python train.py --n_layer=10 --d_model=192 --n_kv_head=3 --vocab_size=1102 --norm_place="pre" --rope_fraction=0.5 --tie_embeddings=false --extras=["capped logits"] --init_std_qkv=0.0361 --init_std_down=0.00805 --optimizer="soap_variant" --warmup_steps=200 --schedule="wsd" --final_lr_fraction=0.02
Each number is 50 + 15 x the weight over the matrix's rms, rounded and kept within 0 to 99. Layers, rows and columns count from 0.

# layer 2 MLP up, 576x192, rms 0.122, rows 15-48, columns 144-191
78 54 64 60 32 28 42 61 50 57 52 50 75 89 62 39 51 45 39 57 64 53 45 29 44 34 47 73 52 50 80 49 63 36 61 59 60 54 45 41 44 70 47 72 51 75 73 62
49 61 27 62 52 30 49 52 48 39 13 50 48 68 48 47 76 42 63 60 51 39 65 41 49 56 89 52 48 57 39 61 53 60 32 47 27 66 11 67 19 59 58 46 61 44 47 50
29 47 41 46 06 37 51 52 39 54 48 49 50 76 51 47 84 37 55 64 36 38 64 50 48 65 69 47 65 63 68 38 46 44 55 34 34 47 62 46 58 54 51 22 75 41 49 64
47 29 34 36 39 44 79 41 59 50 53 34 64 49 42 54 62 46 73 46 41 78 67 38 49 40 67 42 50 32 63 38 60 42 36 72 34 58 61 39 72 67 36 78 45 49 35 60
61 35 16 52 74 58 64 37 57 61 39 31 48 68 53 47 37 49 69 60 68 50 58 44 58 70 28 31 26 84 22 57 34 56 47 48 23 81 27 35 56 52 34 26 42 51 25 48
56 49 31 46 63 57 65 80 15 36 48 26 72 52 23 61 65 64 37 60 92 63 84 61 47 32 35 29 56 30 46 23 77 29 16 25 48 32 65 33 46 46 46 41 79 56 28 67
57 55 61 53 51 54 48 35 33 72 77 50 35 72 30 53 33 51 42 56 46 49 37 49 45 73 42 39 59 46 66 58 52 39 59 39 23 51 48 54 51 44 52 45 39 09 42 40
58 43 34 30 51 63 43 40 59 42 33 44 36 55 65 34 39 25 43 64 59 64 39 74 33 13 34 41 53 35 27 39 61 39 68 19 72 69 54 58 46 41 38 49 56 16 46 70
61 43 66 27 56 70 82 49 49 51 22 73 52 26 48 50 49 72 64 37 56 57 70 47 63 51 53 45 47 67 40 80 47 48 52 72 47 64 45 37 43 46 71 57 69 51 57 46
43 52 39 30 57 36 75 49 50 58 28 44 65 44 53 41 50 35 31 49 52 50 76 54 42 43 43 20 57 43 51 58 70 26 34 59 67 22 52 39 50 71 53 42 67 35 65 48
76 51 50 39 42 48 10 43 41 23 02 82 47 50 44 38 64 29 56 50 65 53 73 43 44 33 16 72 35 75 44 63 45 70 81 63 53 52 63 64 58 65 33 45 36 61 59 35
67 54 77 61 54 62 44 36 67 59 44 46 61 19 64 42 40 51 29 52 00 60 38 35 51 64 44 26 71 44 74 75 83 28 33 60 39 43 66 54 34 39 66 32 49 35 46 99
70 59 46 46 54 60 40 58 43 70 44 54 51 65 31 50 70 11 26 57 43 76 52 47 37 75 71 23 67 43 49 51 15 17 76 61 62 72 84 67 77 65 41 82 64 46 37 48
69 42 48 38 66 59 72 42 32 32 60 53 41 33 39 69 52 74 47 59 41 82 53 55 55 68 49 58 65 50 67 38 57 49 66 51 36 63 52 34 63 35 62 63 50 41 17 58
36 37 43 36 63 52 63 30 37 41 54 34 32 61 72 40 31 56 48 43 45 80 74 18 32 47 59 61 66 26 20 35 51 61 63 70 51 29 59 48 48 63 58 81 77 52 44 12
57 57 63 32 15 42 50 70 55 62 37 51 56 27 61 16 52 37 46 48 39 63 62 62 55 71 52 39 68 43 61 37 45 59 46 56 50 37 41 69 48 45 76 55 50 19 54 71
43 65 36 33 51 33 74 59 44 66 39 29 69 42 31 54 89 18 23 38 57 40 53 44 35 36 67 51 35 47 59 51 61 38 67 61 87 70 63 58 50 62 65 39 30 49 36 63
51 20 25 52 32 41 44 58 56 76 39 48 66 28 56 79 48 74 58 39 42 34 49 26 58 60 48 51 56 49 58 59 45 56 56 55 29 78 49 36 58 46 53 32 60 83 49 29
63 73 51 36 29 40 69 36 43 63 61 53 42 34 68 38 53 62 69 63 34 57 25 42 31 46 56 63 50 21 25 33 54 98 72 65 25 49 20 73 74 46 75 43 22 31 32 52
61 61 41 60 33 44 62 45 44 30 72 53 47 55 35 20 52 60 33 86 43 52 57 47 28 48 49 86 66 45 71 42 46 45 28 74 71 41 54 52 31 51 43 30 57 25 61 23
70 47 40 27 52 35 54 65 82 42 23 49 49 64 61 50 49 57 46 37 60 52 36 49 66 35 20 70 56 61 45 38 46 40 37 56 29 47 51 26 57 45 52 33 53 51 64 59
67 29 73 63 58 53 52 46 36 50 40 34 69 19 35 54 54 61 32 40 53 49 72 25 52 45 48 63 43 48 47 65 36 41 59 40 56 37 57 51 57 71 78 35 72 46 59 42
61 41 51 45 33 26 58 45 28 50 42 62 51 54 61 65 35 60 28 56 33 74 51 19 59 43 64 55 56 33 56 66 63 54 72 30 53 47 18 84 15 86 33 63 51 65 46 64
20 31 63 62 53 53 59 75 56 62 49 42 56 47 40 30 41 46 50 66 38 32 71 38 38 26 69 28 57 24 18 47 62 29 54 74 49 57 18 67 44 54 45 41 48 61 49 29
23 59 42 47 50 65 35 31 43 46 67 28 67 67 52 41 41 54 64 53 26 46 53 29 64 72 30 58 49 54 47 53 61 36 53 57 65 39 56 32 50 55 49 55 43 35 42 55
47 60 56 44 27 72 59 46 46 46 43 53 66 64 58 45 71 47 50 52 51 52 38 80 53 38 50 47 68 56 68 51 54 78 62 58 21 56 51 23 61 45 57 66 17 43 50 31
34 68 33 41 36 59 62 64 52 61 41 43 54 66 46 36 52 25 41 43 38 36 28 50 68 35 46 31 53 31 42 44 33 37 34 53 72 38 40 63 72 61 47 35 37 31 38 80
65 66 81 58 28 60 16 64 73 91 63 71 79 36 60 66 46 61 46 58 36 26 33 82 48 53 55 54 48 52 52 84 71 49 50 77 30 43 62 39 34 64 29 70 25 61 64 60
64 26 60 36 53 64 56 39 73 50 76 56 52 62 24 48 49 72 29 27 28 50 48 35 41 73 49 48 45 40 52 77 47 50 28 69 57 58 54 48 49 64 55 41 40 38 50 58
70 38 54 46 68 39 42 41 40 47 46 44 77 34 34 34 53 64 60 52 74 74 59 34 64 26 40 70 44 32 44 46 63 38 58 55 48 46 67 42 48 78 34 40 35 48 66 37
50 33 76 50 49 70 57 52 74 44 39 36 51 67 18 79 56 66 76 50 51 51 58 70 53 35 56 45 51 39 37 63 40 56 59 62 48 30 49 64 40 57 55 57 28 53 70 58
43 56 45 57 49 43 53 47 51 32 69 43 57 42 43 73 38 53 41 47 44 38 57 37 60 46 63 39 40 66 43 56 60 47 44 42 21 51 59 53 66 61 53 16 38 68 31 53
57 54 91 58 51 97 75 36 40 54 53 23 46 33 60 36 16 60 36 52 47 30 31 34 28 56 39 21 62 49 28 72 51 52 32 31 62 63 83 66 71 61 79 54 40 14 23 43
58 59 61 44 25 70 41 42 56 57 69 49 68 43 61 62 54 55 60 60 42 42 55 36 44 51 69 65 73 39 55 65 68 30 58 21 45 32 50 37 68 74 51 44 58 17 09 79
# layer 2 MLP down (transposed), 576x192, rms 0.104, rows 15-48, columns 144-191
48 71 39 41 54 48 52 42 46 55 63 63 43 38 52 65 35 68 57 44 55 77 25 69 45 48 73 50 33 56 35 69 44 56 39 48 37 52 53 53 67 37 63 50 59 27 35 45
45 49 64 84 58 63 32 54 42 79 74 49 71 39 63 64 79 59 77 39 44 81 45 48 47 22 84 72 48 35 38 27 46 55 33 46 40 62 62 68 48 57 43 33 36 26 36 70
62 53 91 40 49 58 52 56 44 70 42 25 43 39 40 26 42 51 63 50 57 63 55 47 51 38 62 41 52 33 30 48 65 65 52 53 61 58 37 14 33 20 59 47 34 37 49 40
59 39 41 51 55 58 37 84 30 52 53 48 44 47 21 35 82 66 48 41 48 43 18 43 61 43 77 55 83 61 65 61 41 65 42 73 67 54 59 65 80 42 47 51 50 60 40 48
36 69 87 59 48 49 46 67 55 51 41 69 33 43 54 50 48 56 32 47 29 44 40 73 47 46 57 56 52 42 87 34 57 44 56 59 54 45 74 58 35 47 50 71 50 53 76 41
66 99 57 64 92 20 76 52 66 23 70 65 23 52 32 39 76 51 13 31 61 61 52 39 53 53 41 43 53 51 30 23 47 10 51 39 41 34 27 50 68 67 33 86 44 44 43 23
50 69 69 59 50 48 69 06 30 47 31 48 31 70 17 64 48 90 55 63 19 45 40 29 36 53 43 64 40 49 80 28 52 18 58 33 18 53 22 27 49 49 69 20 30 35 25 46
52 53 64 47 35 45 41 54 40 46 71 41 59 52 43 67 52 50 47 35 67 28 42 53 78 40 66 56 72 30 52 42 62 46 09 59 41 45 55 59 44 52 37 50 36 53 27 40
65 56 61 24 31 76 43 58 67 78 31 81 40 20 35 42 71 99 68 53 34 50 45 37 59 41 41 48 19 51 55 57 62 40 39 86 79 50 63 47 53 50 75 39 46 65 33 33
42 35 51 23 55 50 44 41 77 49 60 64 76 50 39 67 35 46 31 44 39 55 55 49 56 71 70 83 42 62 28 90 49 52 60 67 42 49 65 48 81 45 46 70 58 52 31 74
77 51 35 71 32 62 46 53 52 47 64 49 42 33 80 69 49 48 60 49 69 49 18 49 61 61 23 16 34 64 62 44 62 41 38 49 37 23 54 55 50 43 31 51 47 47 48 85
28 58 36 59 28 67 23 51 64 52 39 51 82 47 43 66 44 48 61 47 61 32 49 58 55 71 59 57 11 59 49 83 34 55 66 55 47 52 22 59 54 52 39 42 64 65 48 53
79 48 51 73 54 52 42 57 69 51 40 54 46 77 25 46 61 36 43 71 77 80 73 62 20 42 64 25 32 61 58 48 72 35 25 47 55 70 80 55 67 49 45 69 38 49 29 47
56 67 34 62 24 37 43 31 52 53 50 52 57 44 60 43 38 63 48 54 48 20 39 78 24 47 53 63 53 68 42 34 51 49 38 52 70 36 41 60 47 61 22 35 45 33 69 74
39 49 63 28 54 55 42 88 40 52 45 37 52 50 36 49 52 32 70 25 67 43 26 58 46 43 53 72 58 69 55 55 53 50 47 15 34 66 42 60 49 66 26 38 39 40 61 64
47 38 57 27 47 50 73 30 54 30 40 45 49 32 55 44 57 53 53 41 62 49 67 60 49 63 37 46 78 43 59 52 31 48 39 51 60 48 43 66 36 54 49 62 50 45 29 41
56 12 28 48 68 49 64 57 50 41 63 34 40 62 33 81 68 14 60 31 41 54 78 24 52 55 36 65 67 73 50 52 42 54 50 52 35 34 55 43 27 58 45 35 33 53 29 49
38 51 82 50 60 37 72 51 57 54 43 54 39 40 30 56 66 46 53 60 60 36 38 55 62 52 56 22 37 39 35 12 45 56 40 78 55 54 50 51 72 38 57 57 27 33 50 57
38 32 40 38 57 69 48 63 58 54 42 56 48 46 40 66 54 45 46 59 61 63 60 61 60 38 70 52 51 47 61 57 38 28 47 33 75 53 78 38 15 57 62 53 70 61 66 41
39 52 55 42 69 45 50 52 55 63 48 39 29 44 76 71 72 50 54 29 53 41 56 78 56 52 50 37 46 24 30 45 63 68 77 52 44 57 48 49 62 70 50 78 57 45 50 48
28 36 39 70 26 15 32 53 27 43 56 77 52 32 54 36 58 42 49 48 47 48 40 70 66 75 69 27 33 37 72 62 37 29 47 38 43 78 47 86 55 57 67 69 66 48 44 48
46 55 48 41 16 65 52 73 71 46 60 31 50 74 47 19 35 37 53 35 48 45 51 54 39 51 37 51 44 46 48 59 24 68 78 51 54 37 64 42 28 79 46 46 40 43 49 46
63 47 37 80 42 62 43 45 55 78 37 64 48 51 29 74 43 54 54 50 46 62 82 51 37 54 62 61 30 58 58 59 74 67 40 57 47 42 47 35 46 43 55 42 51 81 66 54
33 57 41 51 52 51 73 60 45 42 57 54 57 59 45 56 25 64 32 48 35 79 29 43 58 39 39 16 37 55 50 53 89 55 45 42 55 58 45 61 84 62 42 39 27 77 21 37
51 50 57 38 49 38 55 51 17 61 36 47 38 34 35 74 56 57 37 37 67 27 42 64 39 21 47 64 42 43 46 56 63 72 28 54 58 60 44 55 34 37 36 37 54 55 68 46
39 29 48 50 15 65 42 49 56 57 64 60 51 58 44 65 52 44 72 39 47 56 40 65 64 53 41 37 53 52 57 53 61 68 56 68 52 76 33 58 43 72 59 34 42 27 48 37
43 41 34 77 55 65 41 59 65 64 56 54 37 52 57 49 60 68 73 70 22 70 54 48 31 91 62 55 36 28 38 44 46 67 36 59 63 53 74 63 21 26 61 53 32 70 87 48
66 46 49 63 28 57 64 55 40 48 35 59 51 68 54 47 68 69 56 53 55 47 40 29 56 55 39 75 40 33 61 37 48 37 40 24 43 50 45 63 59 47 84 25 48 50 46 42
57 74 47 50 21 35 70 52 13 44 69 74 48 58 61 56 68 36 75 61 60 56 46 53 40 63 51 44 33 54 56 42 22 36 52 40 46 41 62 48 38 06 71 42 44 50 23 54
64 32 58 72 65 49 47 53 66 03 54 58 90 63 34 08 17 65 51 71 28 88 71 30 36 61 60 43 51 62 39 16 75 70 12 44 65 44 94 51 54 63 64 47 26 53 41 59
50 61 29 48 46 42 80 45 12 47 67 35 50 62 67 49 45 43 53 66 56 49 29 54 33 69 60 42 45 49 62 40 74 44 57 40 39 46 45 80 24 43 38 85 38 50 53 65
43 56 55 34 46 52 60 15 64 43 67 57 54 42 55 60 47 66 57 52 44 35 45 37 37 67 45 48 30 24 47 44 59 47 30 55 57 46 53 59 28 60 60 41 43 20 76 54
49 37 72 50 46 49 50 51 49 42 51 75 48 77 47 54 58 39 64 33 61 47 51 61 61 50 71 30 67 47 46 45 34 56 55 73 50 51 56 52 50 55 47 31 60 58 34 55
50 48 79 40 64 56 76 56 67 22 45 47 32 62 66 43 46 35 50 47 42 55 54 57 51 47 40 46 56 59 26 44 52 42 54 65 50 64 34 52 30 36 20 57 59 59 40 45